python train.py --beta2=0.95 --schedule="wsd" --batch_tokens=32768 --doc_mask=true
Each number is 128 + 32 x the weight over its row's rms, rounded and kept within 0 to 255. Layers, rows and columns count from 0. Numbers have three digits each. The size before them is the row's rms in percent of the matrix's.

# layer 2 MLP gate, 320x128, rms 0.146, rows 109-159, columns 0-127
100:128074142149140120143170139121164090170148150091124120142100082136111137108081151152086120150061113115119070099117148069156141088081104051129114170148175142121123056114166111160146145119134174154150132191180146139136118139179134129131104126043136110150149158118041135095147161080183112127130153094129134091160153132167122121121073128129078092077114063113097113177132106089076140080115
094:083107148111096173121099200137155158106069125114117162113141116117133115176128147067160107035106131101105162089092163106119130132158153097145113120163129150089179188109075130124177100135126168138123129070194141126141125095163099135111096101067117102119113098143122013098047160116122102131100123108143159172115107147104110134151162087138114147175175165111161112158113113096148156152079
098:059172080173130098130124101181084176077137101150122124124149094155126106120174152129152114107138112136143087144177161129138116086107190164144231104132051137163119160146153119153183085099084131117066148128113144131113152194118113171151068178181102151175116126122108087118137139135100181151134141130186112067161082170151165120102118113084176151131115130090154164149148121141133149109145
098:134111096115050139128148173173172158136084181101152140123142104100144146132096120197121185104146150124121147173129145151165131133154116118058134111106072120144130137118094132140170102140119114169104132094166148138090166137171120142173086151107102144146138135137205040134188093162147110117129113139176154112103156088067138145096086080102053111162096073082128083070176165155149113107114
095:105108087142112125131144104198181079096068088144159128156100134192150166138097145120118132143097117179073106170152143165159087071153112133114117141095095117107142141103124170163091199097106120144101158188146088130155118147137148118164136133154100089144074162103132115118133164175112114157129149092148172104073117077070112184179124147153124115107147159113196134087094155206163181090099
099:136180111162140122162119111069146114166181172109124173106115138080130141071128124154123152132123050155181066136156197140102157141119096147122144141149136149171176184129131155148116139153126053130103102106119173138121126115129108099175120064130126095109136085144135094126077119167165158129087168143092131079154145046119102089179172184101099092158155165164115076159055146111152136150122
084:146171152162155132097121093126080128093051081155075119146076172123116088171137118129142150110149158168102157089081097151145127187104162198076114130113100121116137117101153085081055129095118104110150102132121201127106151048136102154131102151183164128102125110132135169195146176063116166117166155071113131110122149139130106145118148123182157109105144127148052105110128108136166111114187
088:128148176133094134107145088156166172111111087119121121105134118086071087128097050108107167081157142126116127113043110142140083123144104148187084119109149096112149091119149148131143135162161149121159164143087166161117051066027162121114154166102117112140114136097169112121129142136118113094124157101107085151077079223137160157092106132116146100153050108133072144116134120095155107110138
089:108138152083132071113164162112098133145125093091086186163182136170153165138104023110131154158147110144142131084126110148131133072126147102124073133119119095137112141103176167086069047166178094068108122187174119103126104142116117093155139110105117154131185187119125122133138120134127078106154136156086140111110151125167094200116126163155199108099161130150166109107067154124175124149119
096:097115116157089097115171140134099184092134116137151071182054129072131147128152161167115191117139149166102120111097068146149086084126078119125171159142153156109139149131148110145083170114182136155131144153115144133112126133146086204123097159075150036130157157165107126121164161097133121139122148082166086123203167156063131155132113144127117104099045141157129079128127150165162124168162
108:096140158142081044143110171111096155086157137102111150130116094115144156094124194153110157085184064126090092115119047040085105066109106171125120098158086140108115155146093121116165146096151143180090099166100145112169154169112098112185096119134104109189165139132151134145179176110103179132134092133132178152114135170092134146176126134136134125063140164120134096108126138129073115095121
104:119135080100113094100167132133170123168141183141116168123116087163156100136157146121098157074156139176164071128141069127119059159166155159151120099125095167120181121079167149118144114133138083161154111174105147087125145162107153100114163161140125148074135198166085085130096136174182115142112085155145116154104071156033071111162146180109105137089130129163177106142175109126129171149160
105:158126113115140103162172159158142163116150209134131132097134153117147117167176079163084128189099126127184097126144100099147104120097090167074175166117142092146070103160155149159179095076129133156073136123128181109125128120169151067130102166153172102135099066075100135170133093166095139122123139155169104147119068100113066079143114171159085121085165122083136164112153158156166172095108
095:049163135145115143144157113104156126134093156176054151139111088185079113166131103180129114141128115125110132208132124084144125145164142105107200107156127109151130118190157133142139149118092127218107131182100130194145129145138148127169160112089068137116146115150105141143172130117131111129214201109095121150111158162102128099130071092084138132101074112171121155111174128115091175082119
097:120115093133127145114110169129126193169125110102101081109141147131063178140098098067148128118053104108091170123112169101121146157193096127116097136105152109133150124093127183167153102156092222164131153090073161138121075093109205124072143141104141117140145159159128176143118128150111120151120130144126149106125075136157108063144159133091131119162134073105169049074142093125151133135062
098:080105092159117139085093082117158127112168105145131148116096155126084189073089127128124208093119128151143103102061085137137110158152123158175187092120085151160121135119124120147183088111095109070140121156190099078167089129143114149101161135105104154115125185119098123127158093156094102116199143139112140156121056126097121175135111134166094086156063176061137125123057099125128164104121
102:082133150158164139182129117117134143128108130114127104133122160161087126097194136151155091182126140051100146074125153094166161074093131132078153214136095169204163100128141154170149125169182154126104113082134148138146157127170061123152134103148144111100092134117143146094093049106130104130106149095108139154126091103169143136163126126102116180133121125076177139112151122125169227079091
107:156124146149151187199175134120150146129134171152112082137142110105109081124138132078177071135128120130112076126147136145128111093149092147092151087110104185153112129119123170128145204094173098145118161175124150116123134107096108132168106109113111133118120200079172100157104139178081110143165122134028177070072112182093095164161159108117119131120138105062161170075156165143154113096092
103:152130081113098115173183114093153096132160099141074103142146106115152101075126116115121145135116085124184133183141110033164111134126131108117140112176076136161109126199123169139130128182144116155172142154077160118103173140165133129185090093092110082162173145146132068109121141207136134136160108139137189132078111122094117067098104193083081116139105142083161139092065127154097148130115
095:138138094180157176147162166137117149179192118145135117104166108091153111120099117125183170123116123133081126122136109175170107158103116148110116077112126105147171177135177174150158117117091110143089115137109130127119129155063149119137130148120166097118150132166135120092174051137061093149188099187097117124095077122083077147127082195127072127102078121114180132114071050173165121093113
094:076054146119128113082151139140126150144117161080129093118105106080089099125172172187128154167074155097163138112175115084173161084074107073134182138116079143180153139163107088142134073150130144146118149114126140115125148105134135144164156134117104095141158156104107154102191057160127118129093195114173108135119122186120135152090085108156094103161135095130160141156131129126136176091016
088:164083163149086109136179124071144151082096115204115154144139185142099143115157148097181092068108135056127151082128114139152096119160154113142144141053065164100172173152134092137101169147159128104128146137089114109107165156177101148091113122086139149103143123138111041147057135150159113172139140124109097120123104099096161119091113090115176141177124131093147101162128207144102130140184
104:160142163144110134122106071160148163146179100102120096065118158115092158077168147088170157128151101117240150162157153118124119101111129137154159124127103144174150101107060116160170217070110071137112163120166138094108172130126147166137121145142120124094117158122085170136167138140227192100164131096138131135168146160132077097135112161116154165114108146092135143095113185138092125151130
095:181102185135082149178135183129088098160146161125132138165170074170085148118124152109117118097087141151132128139150173142146142093186118163185174191088101091094133168139175091142158134107066180097148152149155125140133092118153183157118160111071118060141115117157117087075104152134124152108115109118155117094202094155142156193103120181118108176074147171148161141145145129090100135138090
096:140162121115120124123164118103116095128133136115106113096144057114181135132117122190118161106109109187134109113166106147089163115100109132175148165150104138080127107086148122105142182165161185083168151161148144154062135141137118094190202153098170178188159178087144120091113123166175143096122084172103068115149132165147140147198125125179142140201158155144130110142086153119053116096129
095:121131146126145150150120094142159082127168127141070156097076123131182160070096065140107201147128145066149150139103067155196163151133134217139088115156134090121119058118167129123120106137144107123118135135080119110142067173120171111162059140110179088166117115129148105159105129107065135121069137137115143122131145154120039154094132125098174126124133105189144103095095113178126145130166
085:133107179135146153075122120154121161095065088071114168130145131132119116173064087092175165145196174127037092106098133104120109164187157123100115096150163111120179099131126126070068139123132099129148092144161192075060139086142093124101163132089113139173117093086153122107151178109158114127152139097137134115110171125153125130195107091153133096151178124158153091157117116133143102194135
093:162123189142172109137128082166066175176103165150167141075073136122128102119084104096088132136142099166176118111123111108103103150171114113123151151130193129100170152180124148105087113121107135155109137091126121110166142113144126127106146114155085193159136156138063152166077106123201161148125114085093064161125165203193128115095080120047090146140084098123076140109111145141125109156147
088:146139105141126106136094095139132142098158097169110142081097157147153106109107031094126179104108102149144140081084158135169189202133191095127118170147146147121160162111155164112170112098118136105112097150108142113090124127127136111082142124153160166054146088124118152118103188127200137171094153161150097150103074140107193063158130111100142136139152119183063130132164130064191152129155
099:068167139139181160177068062175209108111100120126143159170116155160136130128116118134088166109183140149139136112172126151092164081150208099104125129123149147176117178151119112183147142114138098125143100112104054135098123109148209200137141116099144101166149140094126083179113142166141115114130143138119162129112070146116101118181127128159179054132112183136186100142131102148150134095136
109:126157126097137058126131123110150104093121081119137159124141169024187178155143073161072085121124109119133140060130124108074134124123123092144141129163120181167156094135146179147149102117094117116082117135144123155131155147089132071146127137150119188124116108060074183097074079111178134152134156151177083150089125099165140064128142191133102114097074110154134147088130123146084161115164
088:090126094127110144148097109158105167128111148128129089221109144123135133114105194115161098124140148091098151126093116189173151099149153108135113202110073101118073156130146118095136103112096146120161074133153162116158127192179141129117113114109133120107120151089118119113095092095099139172117144099037099091090091194130172114069116091111113117086149083118130161160193175157175046114128
093:154152153145149106084187156128157064192097135116116106091113137095091096144137126142163068163121152120114102112158133100178145199147097097186116107112113106098171098109165111123070088105207162207128163129142163108096141156100163120127084148132130151051153114065095098136126115120153158169112133164116146156137140180134115150123141097091106122176127150191202104090107124168104103146176
109:124133109142161145192175151147148063130121207152170131136163121121121159101138063136078133137083136106147205140145138159140106148098169117098149170117110101114128115169141148133210125074114176132087098055119170098169070144152149100118128119108110062169077092058053093057136115110121097123124155110072187114184114128139136141159133123138095141137118129167169129121136144142121143131125
100:121161089147095145101128085106173073096111111207157070130079089116134114129167091117134128164142119168093137096148174088097139151111142083112120171121084158196114116116090153189123118094164204087167131140087122135115093136183142159106131129147094123123153156138062096135128150046148126108111121176131110153083109086079146060110116075158138095064142170126102160167125104106134174130107
098:195150146160161110086148133137122106130178142112163059144130172044087113171096111123133144175182100101099093146134159125166168172129073106141133153165097177217161115101103134124081154094160114116170184129138131100087124130126125122089134130130146142071105149108163133112134134171075127133159126071164096073171148095104077155134127140103107106048113132094154138125115121216111091123115
100:117141111089128126165149112182096119153132122103071100066109139102111165102114141161095106094140073188116174115129120124109159129109115157128107146130114098090115130108148129135156080054119125156134145130134142148108139115109120103132148124160089167115155112080113061088174132120173173173146215121153199143142207143139134030152117166167052145080132106195101165095134132150073161129132
098:152120122189182162112144154136116103089161082154152082108134125127183080125119154156078185125150131138103163187112122128211143116155130163085164139159097139163130103117181111125126130114094065149172085148118133089084122153111150162160074106185113124097158192091182085164144110111158100124140148097141142117137134146138169130132178154158094167122058110140137130098069228110140082130146
103:143122137148152137161131161099181125138185140138093126169164066114143154122152154127106135195104115136094112216120166143140129120168086133140160126111130103174093157122107217119165124114113150194104150108153135179118117078137139085142112168128130122222121183134142128096186086128137138202075102179169109117125107072091146139156101143134074118061115118107087107103124162141099094103086
113:138098140115116171150135087126121124114120117137146136114112143126114064120136127110088134112124091054132083114190088127207141115185077048068208138098141147201151085158104123140173144173179093167168136119123156114121106149076063090103108195126116093132063151124170117111093092136156107135170108142120149126074084138193112076153132105122132157120131153104146075106110147141134141132157
100:138109128082129163185147107096165183140116136089131186151079129167119121111126118169084130092152105124142159130131152113173110159124136103126150132107144098172134078150107185131148118111103123099072218085125136106111116165096148202143110107085125186133140194078089090141130082150190095100067068128162073177140145110107134088139152144124096181127149123164103164109093147070100123078166
115:227124154105164126122126106127133103122126202137197123094073122154171161188126142090098105103156076147083092158111159087190107082109103102158117157130100178131121088046101131143154139145143147138219160111127101105095121114103118117190157106103094159092134198122158104115157132117136131159110145087157128158087103116151129114136121164144039139139113178130116101110157121133111081097145
097:107105070132120098116119174093175104120143121152164134133052128074139127132188068123171120086153099146131144102172091111160096150121119154175122110075154124172182136157097044148114180170133169109094134121156172136086122150095138124146135122173104130118142108092094163098128149126145079145124124098166122067187183167143094121116086117106166118176077090148130113064110085084147168057127
102:109118116165091151249206105130142080044108165141150151131126158156175122072136083148099168096160062141167138145177150139137136143076126145174125143089146114100131109141140169121130081111132114125123128187134157140148122134141125183112088157180195125183119139105117073144111168112145133175140106131096146107177123102124106117118206128079121049113130112103165157096158122133132139122114
085:182117172114157141108150133145126091090052121126111151067135195114135113120048130118153167139105162154081094126131134137116158182115096082104119034130099124108138139143129132122112095115102121121181119115133157083138117092085129108152164111174146113076098111132162160111092226104060129065146099095119107105104160201160085103162095106155144110128136178138139116147115147124182153183110
105:079075172167176152171098160105133120141148120125101144198108102141123119045092177143121123147121117142122123180086135137120129081089137185098115100112110155139112214106123123168142058133084156140098076201142102092116186194086152133159144145122076125134092130095198142191137132104133099166142116184151139134194178161111133116146153150105136106138134117114131132156093177146108141084119
103:135129150099126107157119172125105069070150190066160184168140119154098075139154193099081178104115071159140158117105113111127109155108151146114211101070114169171167147167171163163146145096122135118126140173111124147141108155161126099123106135168093107129151155051115149141120152175143098118100126097112148101170129072152078100101132162209141137148078157153159167090169124153097099101146
112:196161088132105082169169130135178123139130096175147183134155120134073147114127127123069170149098118103154137132156122089123163118170119134138169151095110158184117093107097166136135136072174098178127146120137187093101144182116144146141157125104101107105143101117124188195103145160177092135097157110089152154158110093139212074129148142170075119119117104183164073067159179109138098146166
097:102116143137148111156167119191145069089190052155139086154144085107155103084143114132126092109116088154119133114154152121148095111135165087060117147082141094103127089143180111083098083104196118156111151113108099113138119184111121126136119146089117076103109103060141113128153083129145106191189077147104114127091153079130135181159056107104154146143112119150172120121131232160130137110128
100:145201151150133182127138112184107133091101113168131151115132161102102129125051181138127127126180106140144151126081123173123104089109099103090154116159170160134079100159098125149145108126149134138078142139112099114007094111162102137126113090140082103086136100125128121073150127167125172126170114168083087147143142124097103058151045088123102109159113213151119159116090136084116124089144
106:108090140135107182108103154122119092087176165086172154152058145173121140105145099152156121104143109164191134166123072132180103163123117163102093133144097128174121145108137124186136118170139101091057109180113107151124088173127113091105067095110110129179090121111185133160183109151165059158163123187148181116189099161094097152099139135106128143129170181098179129135091150110095121095146